Each number is 500 + 40 x the weight over the matrix's rms, rounded and kept within 0 to 999. Layers, rows and columns count from 0. Numbers have three digits each.

# layer 2 MLP up, 768x192, rms 0.0522, rows 48-120, columns 0-95
429448504510493521498523501428482530453550449514532543415434459462472479399511502514428485534515594487445521505525459445471559496413466445556516450546491560528482483500530532585489529498537524488524565566543489475508523537537466550439402446449554495534454473559483504515452528511503535491
506495474587484483524514503422540502458475501485540502445527462524489571479480443541538515522563403509491499542400510483503476402462495525482478523450530508587482494481449494482506515550492473419500443457447535519509431537452473435533525454483444509462504469565457575517544459477475487494
476476538538486511500566475494504551485489468553486490593455537428493537472566465496505469460451483476438519507404528521472530459400505461567521494501556484547427435526537441547517503496457481465511540507481473520461496532487472452487510434388417541428533517553514489466471452482474448527
531543510436449496520488504478509487486504489511515496557513498529437435503516460587471633531567527524533506482516478483521479484513572473501503433523487499438461490448558558539477445508472415479487566515468482453514427536447488491574534487484497437517489442511452528526477430456541518457
471535467566432542581488536555446525554473519434485536502530514433483521504558554484533442516513576538517538505486471425476450520437534483461546495455488529533489505556513478494477431493539488464557506500449472502526577498469466539489442526517497492502417514488530477497484556480486481508
474468481522458507511560528533438545490542524456533540466540484601413507551519480449484465479489510445533555461485503470413503479487509591511492489461486418497551480535513520523455570473572555486555455480475419541508524535513510463488501471508554561538507547481487484504453511473480526465
487529394614457488460445479538426480455471507500542502529532486552408456449506504468460477528497548570477495595539604472489477486481460500493486522471565522563460495469548511483545499401540532497447558491492520432543545463515471532504483442524487454445494445516543456511503597544494459460
453523434460520462488412493501541495491454508537488472481489521536505573546511537538497460536515568447470485430487496502562525523523462488456493527479480502453463455405543517487472490503490500462533451546515475523415557475548501570571459557566516408484545538439520469511553468527468537452
554473549500525558454518524445525512479458525504544460465479504515560474409515522517418488494554509443491509527479440588478444420556487506505493555523543544533461465522479480547484509453446450514578500496496455498537475519412537487462483521461507451530507523475439527513559565494526538510
445522539461462481459463474520492514483446412546535490449512608510518413452405601561502493458525496537482492464529515526546491568562434442492434523478468460476524555457548525468523413519534557513519547605456564494538498526477563573523429565523450529506475514544537497489524474564543556488
488507475498494491570487502527489482512453507492499547476542503489518525515558477527515373507435510436468490538456498520525531524508503489526504486502503556444534504476453520457556501467497462476504505462565518514562451495522426531534451584503469500504426549474505450524534444559523498548
461477554494498464535542499449490508502464585460497526519506561530474498585506514544474459527501412478566584462475483501482426541448477504582531512458492517539477566502508484523507426459487491473490504495505569438518459510479475498510453433459505468478533460527530538419552542553506548524
502513565522418550492509504533484541519517498545539494491548492522507486531529549462522519460504498493491543487453568553491553473532486481566462481504500533508522550511549454461457458499497536463502503539466572476449474488486524536495427520522544505567471501537476501550468468557449493477
466473465514555487544431513506529519448520548463498510533537513481507471530553575482564539484453517544561561590522455504553470507477551476510488437553543559471531510528512569443513500499460485429493501516508502493501494521462488429491510496442450465568423529530532541451509497542484527507
508500474415496460494449478469497532464493502468544542531425456527525596512447501522525495561529546566550455517500475437475492525524486539459550516508537467444545513529480536517494517503580456507490504476600429479468530459414588456515414456485526525479462564498501521503504460539516454498
593395475469565461534501476505525602444524549524500441528595570519535474562497544562537442565519433565423486499516459502482502496531484446526558569400479496443465492542541515539503491535464426447478576460501489557583467513502518473483452489457552492513526496503491495491528518506500471565
497522539487527511494504534617541459476505460446436485479530554532447465513490503546589405456441522485471493542471498457490535565409500504600500486560540425549499547524469512513526476460528495500499521491538506553516493461506473499545507462535481522495526467453519434484560547465563468518
560562505506517422543484462539540441473448497543471478437532454506481521470566524545481477509405503547504526519542461558545508458481526503461495474512567547484499546501453554603547529447478527462527444525509520488536444479498494474603457504489487519499570518499535501520535527517536481557
462547512499496503435487440473503448489525458510583538477459415542555525586478495502543558456422486541526571476503512489512495507535428485532530474475382431524488559463519443457468477459497492479470500483521507454476486532472499521575430455472511522435525519473495562483556460545517447464
511579482427465480576472507496504512554521490501548527538506495433529447528470493475520544532466498453542459512501536446459476509444512499544502484534455488448508451474526471521444453560446467497473535498585557437462501526499484518548517445537489481497469575492515496516602416574459562570
479588481496455540503546528485545452514477501488478511553534537417577492528514520504420499489527498534490496531494514495492512516498509545498543542444513500455454421494524542546499502520483533448507480450519488473547479511480445474423480400502495470559521441532467517572530484510489515494
537483500533487526551491519508549477498454562494536501545471517514562509464467517472497536510568453482513468533465524493503592483491507534441511550472548518443524516508550476487470501500517513490534526467489538515508438550459488476472543551516518471475538484536530494506532485523544509503
478491529533501461440545422491485449462475459456525499530538438557490532582478489493523451451498447569518517417452484493511486530491503425460538477530529456517501550514544471501534463420444465510493495578469537517451528427483455583487543501532465535575531480533514471541474512477472532498
505539518521479497491501521515550550530487472501500450403567466503429488497590561491459519484423493497510474567511473528513485546525461522547517495498416478453491478566559551498499509445483510453514530490489510492523579480454564451574444439470530548511505503548545540513514490506445562535
543456503505491518536572522470501485478496508498480586437525505495404505527507503528515521368454514463522533470417507471541491466501531506500556435426530519500505486532461432464474550453548493522506525565500526509507525474455407535535535502506430576481512476478565492526526533476489521509
539524484435530491488591541424501496499503471531472529499449506496514578436542443529485435552486539470496487525511474474482492533558497556531510521538536503523515476488550503460532479480507534430508578482509444473429516532457508557548553544474496455454489564503512514553592537469521551455
542450537460433474398491584483488514471521513592474480485512508516520508611468538551481500473508484434531499521556516557487516539522446512532455470521505473482510557476549471576449525492462461492506487525447431505514414458560529498456518548557497437482541552528517514506478485537503503490
515475516573501440512452498462492574511479532594468470475499500584513566560580530535504434527562497573386473529414486596577501503475548490470486514552411505449451430535493539538489543475490486460531501493567491571497485549442521511544436436446529494509490516492448471542515537553482508490
473551527554552565502411494434468499510529528523508475523479530535578514463461495455450478572501507426546492455537437537546521529490465486506525612554533528502540534522519511454407546510554536496547576526469499450546516469538533528436529470441501529456431481492464517403490493455487527466
498561516486597479477530535509484462517488547487417473492451472473501503479537520440458461498472582473518469458511473516439553579491492448485593522422521493491428455548514521521519490586561497524515502519459504449523488546459544447510444481480469434519513515579471520449527542402421589444
526514526567520546460500474489451499436484524474501488484535546448465459547477494524498470496519500515553476554495553459528549627495522530520457531486501453480486499573520517498485561476508571468474549466455487494572418545490446539536464542490433457521483539507499449553507437537407543460
482542507497433502591512451474501548527470559443490510498475406514471480493558462453483494487498474503491494486450484528550474458420513459486476457496507534555543536524556553459512519432461448508497502464460484500542477496499483489642537445494502453512465524516485478589520490477558536529
485451542441546495494467546581462522421501486623491587538476550451496465555467530539524579488521479488522498476548474523538479573459547485484565524560482421458461518463553524540478579393440510500524458464525492502523477545519423450530429492479479489488531486494558541529452522532498528481
511503503494603482486501496474539541520420474538526524438459503422475527526511510488548468467515557507473540506528503589478510494460482519529473466499422508499511476495539488558505527462458427497547462438582481523545496510501459518448529531476517522573531536549518447484532475533508446588
431435495564465492476469535512495512417556514520537558522471539494512563519516416485506482495532490427506441535497457523458489495507486478522479484537397496540520404459520555532493521452508471464459454569503507558524504414496449554511508542489509527444509547549518429482519534511523505483
494512521455493482448482532459485535452474530501436527487459474544483517467505496539458512516442573490485500438494408483478499510476429483455560518509523507520490451558545527502466560520551472498499492528473501480526504504546483525431499518506490478508493456577521447508459495480513474465
546540532468509500485523544529540438497524444475485455558490540509547510500473499533572487522496574501418523539515513435428453537515495521518521461589529464519521517553489532490519509523469512492442520589529477453484501527510528508400486505482452478572506513443479549494551478443498458458
575469429537555535535472519457495551448458469463453524523500501515504532565518511523527464497531452486578532528493491495400389482479471513499449554460492456406550517493492461501559490481494459523552605498507537500522496540424503466482462485467424499454577534498414535517512490456545512431
494550565545500475480527524427520478553459543531451431499497575545507483524551514498453448442507455538470566496492427525486512482530453526511530495507498511489448506497554471431507518520500480445525588433468514446464526494464526497561400470480561493516478450538408533536489531507490476537
582419440532549491473533537469512561482531550472442461485495504505486541506437517510561502441491460461493502579565444497500518456535541444575532504464527419432459548498489494562582485500448515498487423493454490484518509478491543456529551454409555518590526554516570482478563495503468513505
503498510519490566498500576478484436446508471481525577479498417537453542489507506430592562468433536488541457640450505589458498515492502518477549442543442497510513614535530487497517467471539520462472495527502526523474560468475516529538494540402501482481573607529551515475525475477539496493
589541452502565466515484527518502600445537540583458514584481472506568508514520517496477480478527546520498519513527436542464452493511532492439454478460527536497546516516549516433596489476470557525537480531550464520523554492494433470432483543543492467499462522472526554559460495479494412499
543539495522538487491443584474475507482484506462477479507508447546494519543555507539448456512499560413470542542552501535421502506474573476515551535475480480481460453486493529524485524516485461477551548529548432515443496488539442462482579500566514438541497510510514481549488474533492507487
491463458521491540466508436513535539559516508485470521476429463429581476477515443433508523533517488529510494412560442529483448486546514550539575496495491441459453433502441504510399469521505438545438466502493501449537422518443433537487455523556453545515485528500506489494476506480485556462
507511537555503491520488521580472517489510528526458446551477539511508495492466460529479468489544490453481524482463568487488505509495515467435505482519492492466485562475529419455462514502536525495432446477451523545546515448494552483542487531488520454385506518538443466462533523501520510502
464495571491543457504466492501541512442522530527486444498461457480528568459512568517465444552502530516521459511463455519526511482527527578469484476565494475532473509497549524485551459457499496518546505442482484553457525466550576540458450475514475514455569530424495548492491497490507467485
511527460587505540529487464563469444548471481483446524491569460433463420443439477566485442499527526433560597522448482487558462503572505499568428545523566490559513484442477497561502480481526483512524579460510479565518483537465510561521520501514497513479534460489510484546499506539485482529
574521467541549481504528517501515565500530489458466441494552379519458529467480473479518478500470429484542519549538470536481480506539539435524516514450452523577470536579554504456494503431518562566457518445528460570460493524507553475489461468541490423456456413462465552511467467573564568465
470533484533484443482490500464486578564594473536461485534530432534508511438496513450501545498505479444463486475489434641528415495457512558490449484520500495430495510512548515495506540530536562446456461520424478510446497558476518502430540502508444474478558559480526467493532525490506514554
490440511490503557485512520514481461490540467471586473492468435500538466474464498504488492576549525493578435500415556535480483519521536504539509535480445415489514492467489488454541478472435589582541509532537525471448544507441588530496509526456454492584548451601531465467593447478518472527
465569478520601502523521501471571556554468500504548457534525465522457496503534507466511522531558503487530432418539536531492565479518507512508523517484554441472545448544521534521430456459449491512502542498514538477531492500452538557467529524467399495523520510570485490492543525535512417483
447464424554402436534550513436598533551523468461488496465539506580580551426567485473434494492447512587532502526555492549500456519458508546526545469483501489525528485517499508475498479505432504505506522454456503496531522469480523464482491440454455475558495553433561531499491559569495453549
437475525473538514558460464477555486470415479498533500480450497448501439483530473494565479508449457487470563443497443557495526499472526499465486504503521522458503507476508552516505498463469427500502498482509496480560476487448479527494462457486515517493495561506526488468539559515520485475
485475487418469548524465476524477416498443506530507530498455445563505467505455526435495538490475539513554542507478566493495572419566502539515462459510502493451512639503445444471510456513414465439438529540505485480509463526511537501509499580535423518479509459543487514531564469450555467489
519477537568495493415499499531519518538524527496520498489586516445537525565558532514455483483549503514466457531570523516514493414457472504464571469514503551521578494497504537403528495424504532500511528527516526560543565491508424517518459460392444475552495451578475445488542505500506559488
516551482510411444535474471409525422503530503499477514572561465454499475534518553442511594509543584522544502488502538476480465466464460420493498510466424538502484470468521509514563530578575552513502522532469480478489562557522543456524463480473464527501532471501558509507405414472511474534
549536564461487541530570485539503570499575550523486558538553513500481515537513495488509465494544480452549499499502531511469396508533523464465547489467529469463501462518558435479475495514567532527479471545478493548504530460558540502470511498455449458491480467429495540548509459472502495522
430515540432462496471475502424472460526534561510547493569449513485466497494447452547517476536490546446514487538428544570455469539500511486591499457522487482518537555464521518489512488463462516540499456518499515530493471498527541568447494485444490504529505526494471515459487543508435520479
501561526486532459488511492517486469479497544494494529564526522506466526442598577536537446584526483535502501493498466499490504517548540548532466525489496495491435530493519516551534592502530503526442453484447458507446441491507483552503524476422460477517499585483538440491585525482505507486
537487504519550469499510492582494570483497505523564536447531535507466490483544469532503440512464507410511538447486501454444509487463503498537523519538485555578485545535469553469418542486563509550475497484506495532429502533581507524520516600499538527503495418520524523565615465605451576516
572523505483545497489481443548461516447484475422561529473505544508501460446504470522495520483506523527487529504510551534532486459451447479502561534436564533504560500507451476430493459522450495493445562514564481519469575505491496514524474507494475464525462484516477468498551523436542470477
489536512478491495407474511446575498565449493487504480459509557451514490544475513504532523518422527499540527494537550529484524458444434454529559455544477475493454451443477461448466469436419432486465510542556583519463578447518481518523536446467489560503503546506523484510513545531475533515
414491437517547529476585489524528550456495510485532447484553462557462520499528464548479456442555577426492495450474478545490531513455532517497486471530528485504512491544546450531518505506451501567502511473438455561557444522427500489522429559554480506511527443557454482518497530566494488422
461577544484517482508500510481553552502501516531469583573519490460487462525449545496380477469512552485499511512508509511444507514500493453475529512536556548406539505444530455498406472579512508501506509526476492518422488501504437502449436512514501524518469549587439479549543459470541485532
561516466472471480548534472469486450534536493515530525463471486490452540512531556479549522553510550495442483544473563455421560479418483475571468488554496546533481469531532489570456410525488508457526545519484495455524497558475510531572452453470473519505550463464534472533531526445467512484
484545512486532553493522422505528564561473520489466497502461504436512554558461508483429515468470398575474445397495431519472474489571496424503491498446485555523476457518496460516478507478538441521490495564523460467558547529447424489459465530449447538554607501504517550503511520501497575550
544530541443425545479544465495427474442472502481481494569501484540548515474468526505479544518569543534495579609560513543540533466401472489532422569530542500438471497492496544529500486496482470446534551527514602476438502412498592511533426500476502454521481539445462533547572432478504515464
482476461590567497511510478440547499496528488567486537526547543470469479492519613519515483435533508448529489572439521495550377529470476500499562442525460426488510486482485505568494516391501486454533548453501483466489441516522442569452544516475478445435471522473477467513535529562491521435
493476545542494470500518461492502462468458450541530522517537545518452539523485523473555435424472486492505511523429520485557499511443483486507447519577525487450484580497521482502491492464442486413456515538521477427549459520514512432468519487472513439445465504537473466521517561490485519482
454472508445485530452537525430495522499498451537455538455514522507544516503535471493519452597444517458470471527587531523439569539549505546491553538527467498525517474499454529473522458494479484523512478483444475560477425554443499512497602596445437489478544477497526543570504530471536484501
487546457495528483548494427546520511512478564515481504564503483482508532561530526439486502572528416417538520484532369454599541436547466453533465462501436462515477445469440519496525529454570483535465413439551496455574481459517577458618524485552451539510530494519524552542518567468529512480
532464633476500546471507520499512486444523483522556479486520489512496509491465517562545494472526450513541502537494467563514489486539475529576474557495548506520501543510522473529488486529502453469450494484508482537589541482427512424494461483429529521457528560418442461496519537478482494524
488489537513561457459450455507511548510473516444547507538530609472557410462417438480512480490463506518570512490527413459475491581505525470461501522507432460564499532521513539537518465572584486487494499484511469483472551527543515537482517468558518487530455515519464503525529463494486416559
# layer 2 MLP down (transposed), 768x192, rms 0.0522, rows 48-119, columns 0-95
464428546539508501490510541513451447517481591516468425485537503536500507469576497430503520510529482473543457527476525563506493577449534521457520513461462519492467480493530463470486547543539483539511410473460469474462466450500436469485544510467504498602495555436569482485470491507519496514
587547462432522609551570490487503492553573470497458535482480527506478426434494475453541475524595489537532428451476513518517487599444509464537443483536580527510500481569601486527486513491494510569536485517466477515491452569540462476503452492493542508419502451585494459457516500540518476516
496495510466496499499506459491530556489560497514560524584471483476468531554510513451483496581455536422428496461453506484482592436437499502484475490482423575511408502514475494494540557562486412535479560410520561524520535515469528499556468547475428479454498496462522516478509522475538431516
507545548490491515593438484506492452485482479423412452516521531503485455512497491498456457492391507555503522545477568488473449533461527426485470477510518508471534434494593516448465444511528475505488413424528436506546454481500518506526575510555548494577443521509571487455539519516543496480
508541447555520581539474509481470530466511451556555539507499518445411449538492464559520469429525508528481447524531546520512459497528513533495506522478478437457452478469484546559441534537496423507501504488467507524410484483522564566511475480516513520494424447521522487550517522519454490556
523432519476512497486543458471472572548501509500494502437540560513542500483542486498520511524548539473499513524541583472513476464559521462450521532469490390499584477443432551447473514513458499529501534534568495465529520506470453556496496532521517494534532475546471441491532527500492454502
499530505470451538496493454503435492475505562464492524503486445525463438463489554454437568614418581478529461463500504504612477496476526512431527481497504524553519470500466479535508479554478497476542440520488505493525551511548582509506563491525534470519562471508552466549519532539511515448
482480567589533502485484559468470506568413487484427554505540495508426525506417498482533511504514428500556546502457503575521455390508421471565432548517476524456503460462508555430505473440497499522522518534542566557485480568493554535503520518557486459556389464464466468561433495569510551434
484501432432518570508498467509509461492526448502518547537455556489478491482462535543470520481550482446519555520481523467496472517535514604574538511514485527544525524571505511549490527463522497463538505509499495484525560546452447527470494471488594528517512486516521488516512582422524502525
469479495468487492500409503462456491480569495475526451553516477464482487548552453526521537544532519530527465456584561542544443499493552529519538457553490445550489514502554536558588471431470547528460547548530556488503517458549505468549510408526529488581426576405548479501533468508475434512
504509525484514500580477534521513515546438509465509464509535524454485468537523533476484496487497530491470529493529547465507455499480490454414526476493512500479503490508491554500542531397532441505522605425468463535562516505458470416507522535571475475521510555485494574465521494488505538471
499527440521531409495478477508465536483508524479494537532577513492504518490429518452427553535497486570598470500522468443454494526526524467636559562505473479513529497458499476514514521604539476428444507501557473508526482522516495509536437453536531437484510476459517488570469589525569505548
439481478497474505504518532512490470558492494416465494598500537511503477447519502475483545463521455605468510469571530547555492555513539555535513555533507538566507407487510513538559502532484458525478577477567446485605467511502513445492467537497444470512476499498485527489476506432572441483
462470476534482498511510488537547466545488517500493520529472521522468468514499473471533489467509480477479514556479495499490517577471545533490482560496543535576445399473572477501543504516463513431461469498470394476501481445564472545512497519530484532480508515527418524515503468508491512548
537477513517468549501473517468512514446533492499503518484496492512450470476478552537495546445472460420562519472534455467557444464540489511457466503495508523562475497524497413533469523505517558502542493477471463512493473520543505501505532508513532500528453494452525554454437476463451541455
507538497530544482569411477474462489434553533475465521464507537450473541569512537489453491523525474579448569550489505558415488518520474398539557459547419423588469482496538553453464452494487512442503543509520484556479473500433511416486511485503560484536471510487416400532497471574466383525
495465508535459464555391521487464443458569468479510507480471493510471513504447534487506387418457403495432549439569459545506425505438501549544533516614480450545490518500464509468591461497481488511500510496544530511539535479456512528510536423491459459512559490460513461465531496588550450464
490502474464491429476436490459460412472476517480519602477495511497497525497528582471522483393500476491533582523517510606517426488468471537472526503491497435463534533470518447562481438495515532486541477496442486520498483511465485500501501492544560538518467492488459552486513504491555481573
494431488517501638485511495477500513488499519487498504427514527496553431476501538534532511531494424471513509449542513543510533528484532598550498480495472467439462539548526383502470455512474525510505474524503450449557465476522405509517515463526418452480553523500489537520431526451546522529
440466407479604509466507432559540554562540508477472545564559520488559524529490405488464496498404529484461522481501474531573487455537529466515509493520547569539498507516421562513472511425514491516472474501497522548508515539524549438497450520451568509434638505503446480499403480532510507516
475419535440541511531459486506432497481580535476519464469555479495486510543479502448512477514537528543554556528489485550471508405500501515470490462482437473480499530420550475438486517521477505519576524524465495519525501466494495472523538479567504466447455473509460437468563471495452463434
494567456537485523502506518444441537513541440493503467520502448486494509540529442524480544491501514492501523435480480437519479487539502509533497458544505533522471484532507448483550504523447495499515539486515440488526524511444495493481461532435456450552502491419527532475498492532459544463
519554520528544420517504498541532524506498495539539543557480477517557559470491502501444481465505497486499553476457492502488540477513422469535582389581461527435505482458529487467540527476557459520443522529504480500559563569513510512541478507568447527446577448562490488573464509538513568596
532491495502482483420439502468431488527513523511483512531463469541470425493498512487558500533470488495461501481552549477585509491521513503490509564470573472490546519444529518590458450524460565506488551471503543555500498530482471597472495442605506522503507471545494499486532439440531522496
456456475490510542541423474430461548560534562479387473520475581510470545534514511496572484486473498480505458449571509500481489537514441463514548550506561470582545464468530511478521532538513541477483499541528522490481471478572490429493462465513499506488489549546510517413539507516441468470
425503505473476496464540508497470494580497485422533489525463548450544481563511460494505394535460515529485513533522600457505507521518429512482501495525460519552482519422429445484537501414492552472522492531540500525539563494461530470441434468519533528551520514523488475532500450481462454562
477482556513498534459488495546494499518463479484522511453495476516448487553513473564502460547495534456528456510539496457483473450447551487494479476555470495451525507422441498515520514475451535480515567540521437561556535499486550444476457509538515454506564458493448580528454474488513500536
482474443548515579507525527429446455453478513558518505454463501503457478461525544495588494451469454469459505592516532462514509487464466475508536525509504503507555489540552459539536442552480512450511552543509550508374498511499440544562470442483528468552481570526508488511438464457494458508
430544507510433468500519542478413436524551583529450486565478528575475503465457538519473469522451455480487452494467504437571473434527421548548463570549507478556547452466605581486499523501514467502549551492470515553460545488467499502425436432524479530493500481470473570527460490474526582439
529493466439472516506525483517574524470447461489487541509512492486482515522556392490447546542460606519565488581537467458497541445458431616519538571560526437486549523454575514436497437517485459435535563510533516395453401568567520497524493552535516420527515450541423465495519553435515530560
506446484422539452481505497471443446515458442544460491450479487470523494526486516515567507578465582568398490406513493548486462493489532510522451511466521543482522546561509523492523492519556543448479515484455480527546441502509431494447498541469416489458562479468521491494500575466460567570
496484470478515436457520520495476506462518509493466510493495506481457501494438486470468487504508625463520555535521505471493516497502496508517515496522460449509537502525476436513464451541468547457530533522519475577457522571533518543487449503512492532454545516571483468468450521415480472605
501508566437505501565488452550482538482531487526442406481517502521522525422490511551440447522499524498511562493565415504452451501525448585489488546536527419498500511560461435569512496504428543525529527579551490464516502498540535500517491425478479486492474473476471536538435452520440474511
509524479465523489533511507533495506575474519498623495581516402485541480481434572569532423474465484502463493585501513597501523538503491443541452499490452573463522517502515508522535506470497500548518530516472516470477490495499487495392473475528492539463538507488507476472512457449497509474
507499507512501502491530537557565548532505501500571521442541479476474498505501492516459465456505409401489503521420511501415493467508467415500539526461514524524510511561593443517453479401487508496544427504473570500449482429419488597470544453454434556552539478496573464439492491435480456437
510484557504528515536469513472507480492516458507519509437545517464408566530496517502463524419548561506546493510527449476598535541468492429524464464465477480572534522436520477529549400570452531521528553477494483468544478477466537412501532491409504504505514488431447480526488557496455541491
423557469514448505578479501515447454525484492513476466500513472500456494472536474459548490406486438569521497477454520478525503541491461460498481496500458505555466507455515548517492544515551525535485565533492539515534491442536489505528492507465526541499437523519486526480520471525522488526
501570528518565603481527512459467537487521519563509515495488497507551543559441504457501556488502444550549499526454466481498487470463517486575508512467511589482559442547527524536575536552437422542470532511492502489504435569449502425533492543490548476547480477491505467462481548499527576528
422530464492429489500420439539473496535475462510572547582416439541484555521447496471535535544425434490513406532541552450494480496494539488487592519538517484515465504572468536506510516479555539542493442500535561499473485502467555512463520496487478469492527553515559458534537477558453462596
524587509475536541424478503539534509439493475533508455478615459631520537521478483515515504464551469434452578526582444550458575527491524492511467514452437538498534483455452511475438469424488527423558452530540550487484557514411540556534519433524566504584446519470513439526587414477431407437
505458445592527497459517453450528527475498468555449512521508488419503473516491497472501393470511430573480509547455534581531486522508449533495580559508545586488528544435506437448499419471587600505563480443451435527458478550524482497488524520505465454554534522451520486528479498533445529464
469608487464462511506568453416494423459499474519420458537490511514562514472561475584488477537446518535513480453433491508502474474415464539486472443605483522508542498468434576489497496562555568482490502422448517501539435455397530472450536564453452454482434474470505524472513543494499471454
508495466583461536533513558547555505432508574471545540529494511517447467470492480479460493569564511502514526543475538460522542507474527532499511580492471526463488528471525530494521489539522518469545504484510506518505540516469519560504519499458497513471547536568480473582484496537548416493
514502525517537443487488482466486442500478535468555486476480502522458442565543437518533485547511509481401459459486475402439503439503565517423506560463526504501527545458546497534532391491440540503531517456436540528502463553512412496446494473598511562461513504441527431489533572517530513536
574493496432515470536420518530513461541479493535543455449531459547508482502504507515462460503468478522501505467475526439520485518451499504489511495559482452481559540442524498467536526510474543489545463559381544586504551526529509548521475494512496477473497453462531575540450484496480426466
486519519519537531435518482456492523535531520487500487455617492481571494589522528595516443508513536537452461469520545517491519569470472603495503514484497504498547525545460491536518493456552531457475520455486451512428484479549405460465400480519523476523558567507473468487574462530522545467
462446539471439515506567454500453476469545499486461520504461467493508550447499437552516532462534510541453447471524454456465482437514536558452477492482490504478488504519510477507501476516448485534517459521534539455449470594457516508517473494551455511440458533537549564475539476482488517471
537495520473515527511482530610470489584487530438539502603500541544501468515520476436490483485482498547493510441543410488504502546494514509489455508537468485500498500520531511504553441485541511488502474524456483551401508498513487462456490529512459552515541470514494485467540526579465521500
529495443494481515472545452521425544557582528496427464567491525507501470370496539500488545470450645571471525563435588503522485462556548533554523566551522514461525453484539512554460524476499534601402505524451515487474485509498515475460468523499506509424497498502485484496492425486470489461
544447415490499451514581568569480429518500480428585511431553501496460495452493511520526523432460547522564427462575489524510469511542507471574525471514503496485460500508546540465509506538533460556474528514450557494496491413502500471483469553487556552475482520537496483524482485481522526468
507467438486511489477504537519565534544555513410520515513508503499561464491497451454488478456451487455537526521522554498462568514452547519465519436514453521493449502524507451528510512540545567472466563493506472402432502527497452482532420442475522500438566476433498411512504546475473491442
534562563480465523385441498513495502452526471471492506484547547488580505556501525501512522539505492509463487484468510525537499516522526518454454512499523530535468508456521550477447561518449490512413460495530480479469493487516516516505500451508544547392473526477473500497511475452466462466
494517467468431530524458540514475521537515528488526496512521467568449409524471469548498521529476515471497498531457513541526433541556536566450476524513502475515512470559508530488499511528506435503516527501452510540529501545500452543454552480455472495445504473474509511534482526607505494548
549453486495502443588426524510515467538503485481439484507451479437571492490566542541460540471429537481495511487541463500531505519507513477463452499487489512509495486558517462516541508480495466539489520500477491533456403491465522502508428557427401528510533452515441445549472462492556491509
518486472543465532453501455475499501471565486482547495448532464443510539522525531507465501493553541503464518496538540503499593456461568524533482480499491480485469518551529548444477512483506531505501500584586521510491566559454485510444554501433498461513503552466415486512476473456514582522
528534461478546554488422431511515468549524437456528534525514541506524513499498499581512522545484481485520525576448516467415416514429442504514539518524512503486505470491440506519548577503497515444553483468499520503528562531484441483445477531497483509495527466517486540482534532579502490420
495565492567511476565507515473547500466434476472538509495501511491560493455465512505480490411467518502488474478491539468573519530529494497549528512536560544519449479578464552510561496469490494500470515467481480478462535435456545563484483517527537507488522507555466461518495522473487546488
487525519483493463438510485476464483478491550576525506470504522445526464530441441436514444537530509497523544502512359522461571542490582487486543433505553495495540502555479537430512528513484450507494432506481473471508486587533533467475515483500515470482529475569483524564458517549563550587
488479513481455469463572510442543534486507498485420516533535508438513404471492592586516492473506481487516469444538502517454515476438461464437473460460564567501504473498533509484474432466460500486472566526493492462461464525477443450490453534515533461469533503495509509469488487430577518413
493408523549528517513442456494493494507492546470486448515430467493469512528592465492590525543475561504466483558447459510459501475416510566498533518509523527502478446601509545463441517487483503514552490553504466413487473576517569432502501501539526545490576490447559572498503488472540404540
473489432525521510493502481484520454495548468612468489539468535478516432519455461429444432435511454502471468486514502430465449482512535476585488517490423453515516588521541529535464532464537542486565469468506467502535500472515434549544467437514450516501543451491516531488468460485542518491
529525573502443523444470476487472509509528583423507501421376620452525496506447483514450467515490485564547539496504496487440528474480476496531482447492563447496450495472559471385474405436546559445510512464554514527509463495486514456506564549460504418583448553496564443543448579444481522451
545511458492476479445521452486539472551498496473499483538497502539553537494474460510464485467506568525521507500575494517481515477484567480439573546474539548512513478466487512509464502520504615485493529453499495517478568478524496507386563540554480485465534536521545509514462516467431571430
564540437464436573537515492532565536589513525451500533481497529541487451481412521409507481557527561568462523455468518541454498475499502545515498470506530447500522492501451493556495548549558539405497445462434485495572549434457481479503510548519527536397543488550481430550474509447585535596
559533444521547500528515562457438496501498561492525478551424545487491458526486492504511532480483524525501590521474513568546468484506512444558487545479552529553546480495513429464509520554534534565537448503448517505514533453459462460433469460500485499557528481540549437562547476484531499446
538508538491491474519443457548499497497498466528523536489526525565498500486507463390454516480497482457463478536477477472497505535529590459421509491517473531463496493548518540505505472611498478527478494497511501463449493542411443531628518475496506511502489472507455482431539566524556486491
528519413532529454483516489502415537555510551546482479492418486540466405474544567444514495526527442430473490558603553496495515451510489548432489592438461523549511503507514477477451463444459509533552497539491506441440485506499448559536457414458459477476505538433468550473565524493471405565
552459514482542549539480548516442575455509526474402454517530485531504500414496518428544477508513502554518564486500478572563490535503472496493533565558466530546534536563478498548481477390510574546549544435528468442547521513463390484517526537473518508578549520475435512441529504478479442463
545449574552592487601545532495563483500490520474524523548494486511417481486484454571529418549475460491484476550546535506555485512532536471442423457537512550514477509494521434495476524513448502552522479459540484528498526508509521510429561503506581497492529504517504496499507528502602505511
491490536524509506486547541474501458480452536498486472582447488554520514442533505490481505398523556501521455498509467501531439503459511515498503536505540564431565517515541482486475459592532483473450519471478489517525462539656497471462473470421527488464537481555465553498496574536546549547
474513465438515473420467528495481502550504490491502483526536479525565451472484490429423526421560494565534450417495562481471486487415425530528507570505552562462585466543538493499476494475500560463471579500436499510521553552497495536452483514498523481477510470509469508531496502502475532451
458452473501479540513474472509548556455487493510502495544458414514497454502448516521487544538523499482452422516472432457520485461468452482503511545465543525455537498499475524482486547490479546478487457511563532472407516434488456515525561475539411470512448492495443423459535517480516535550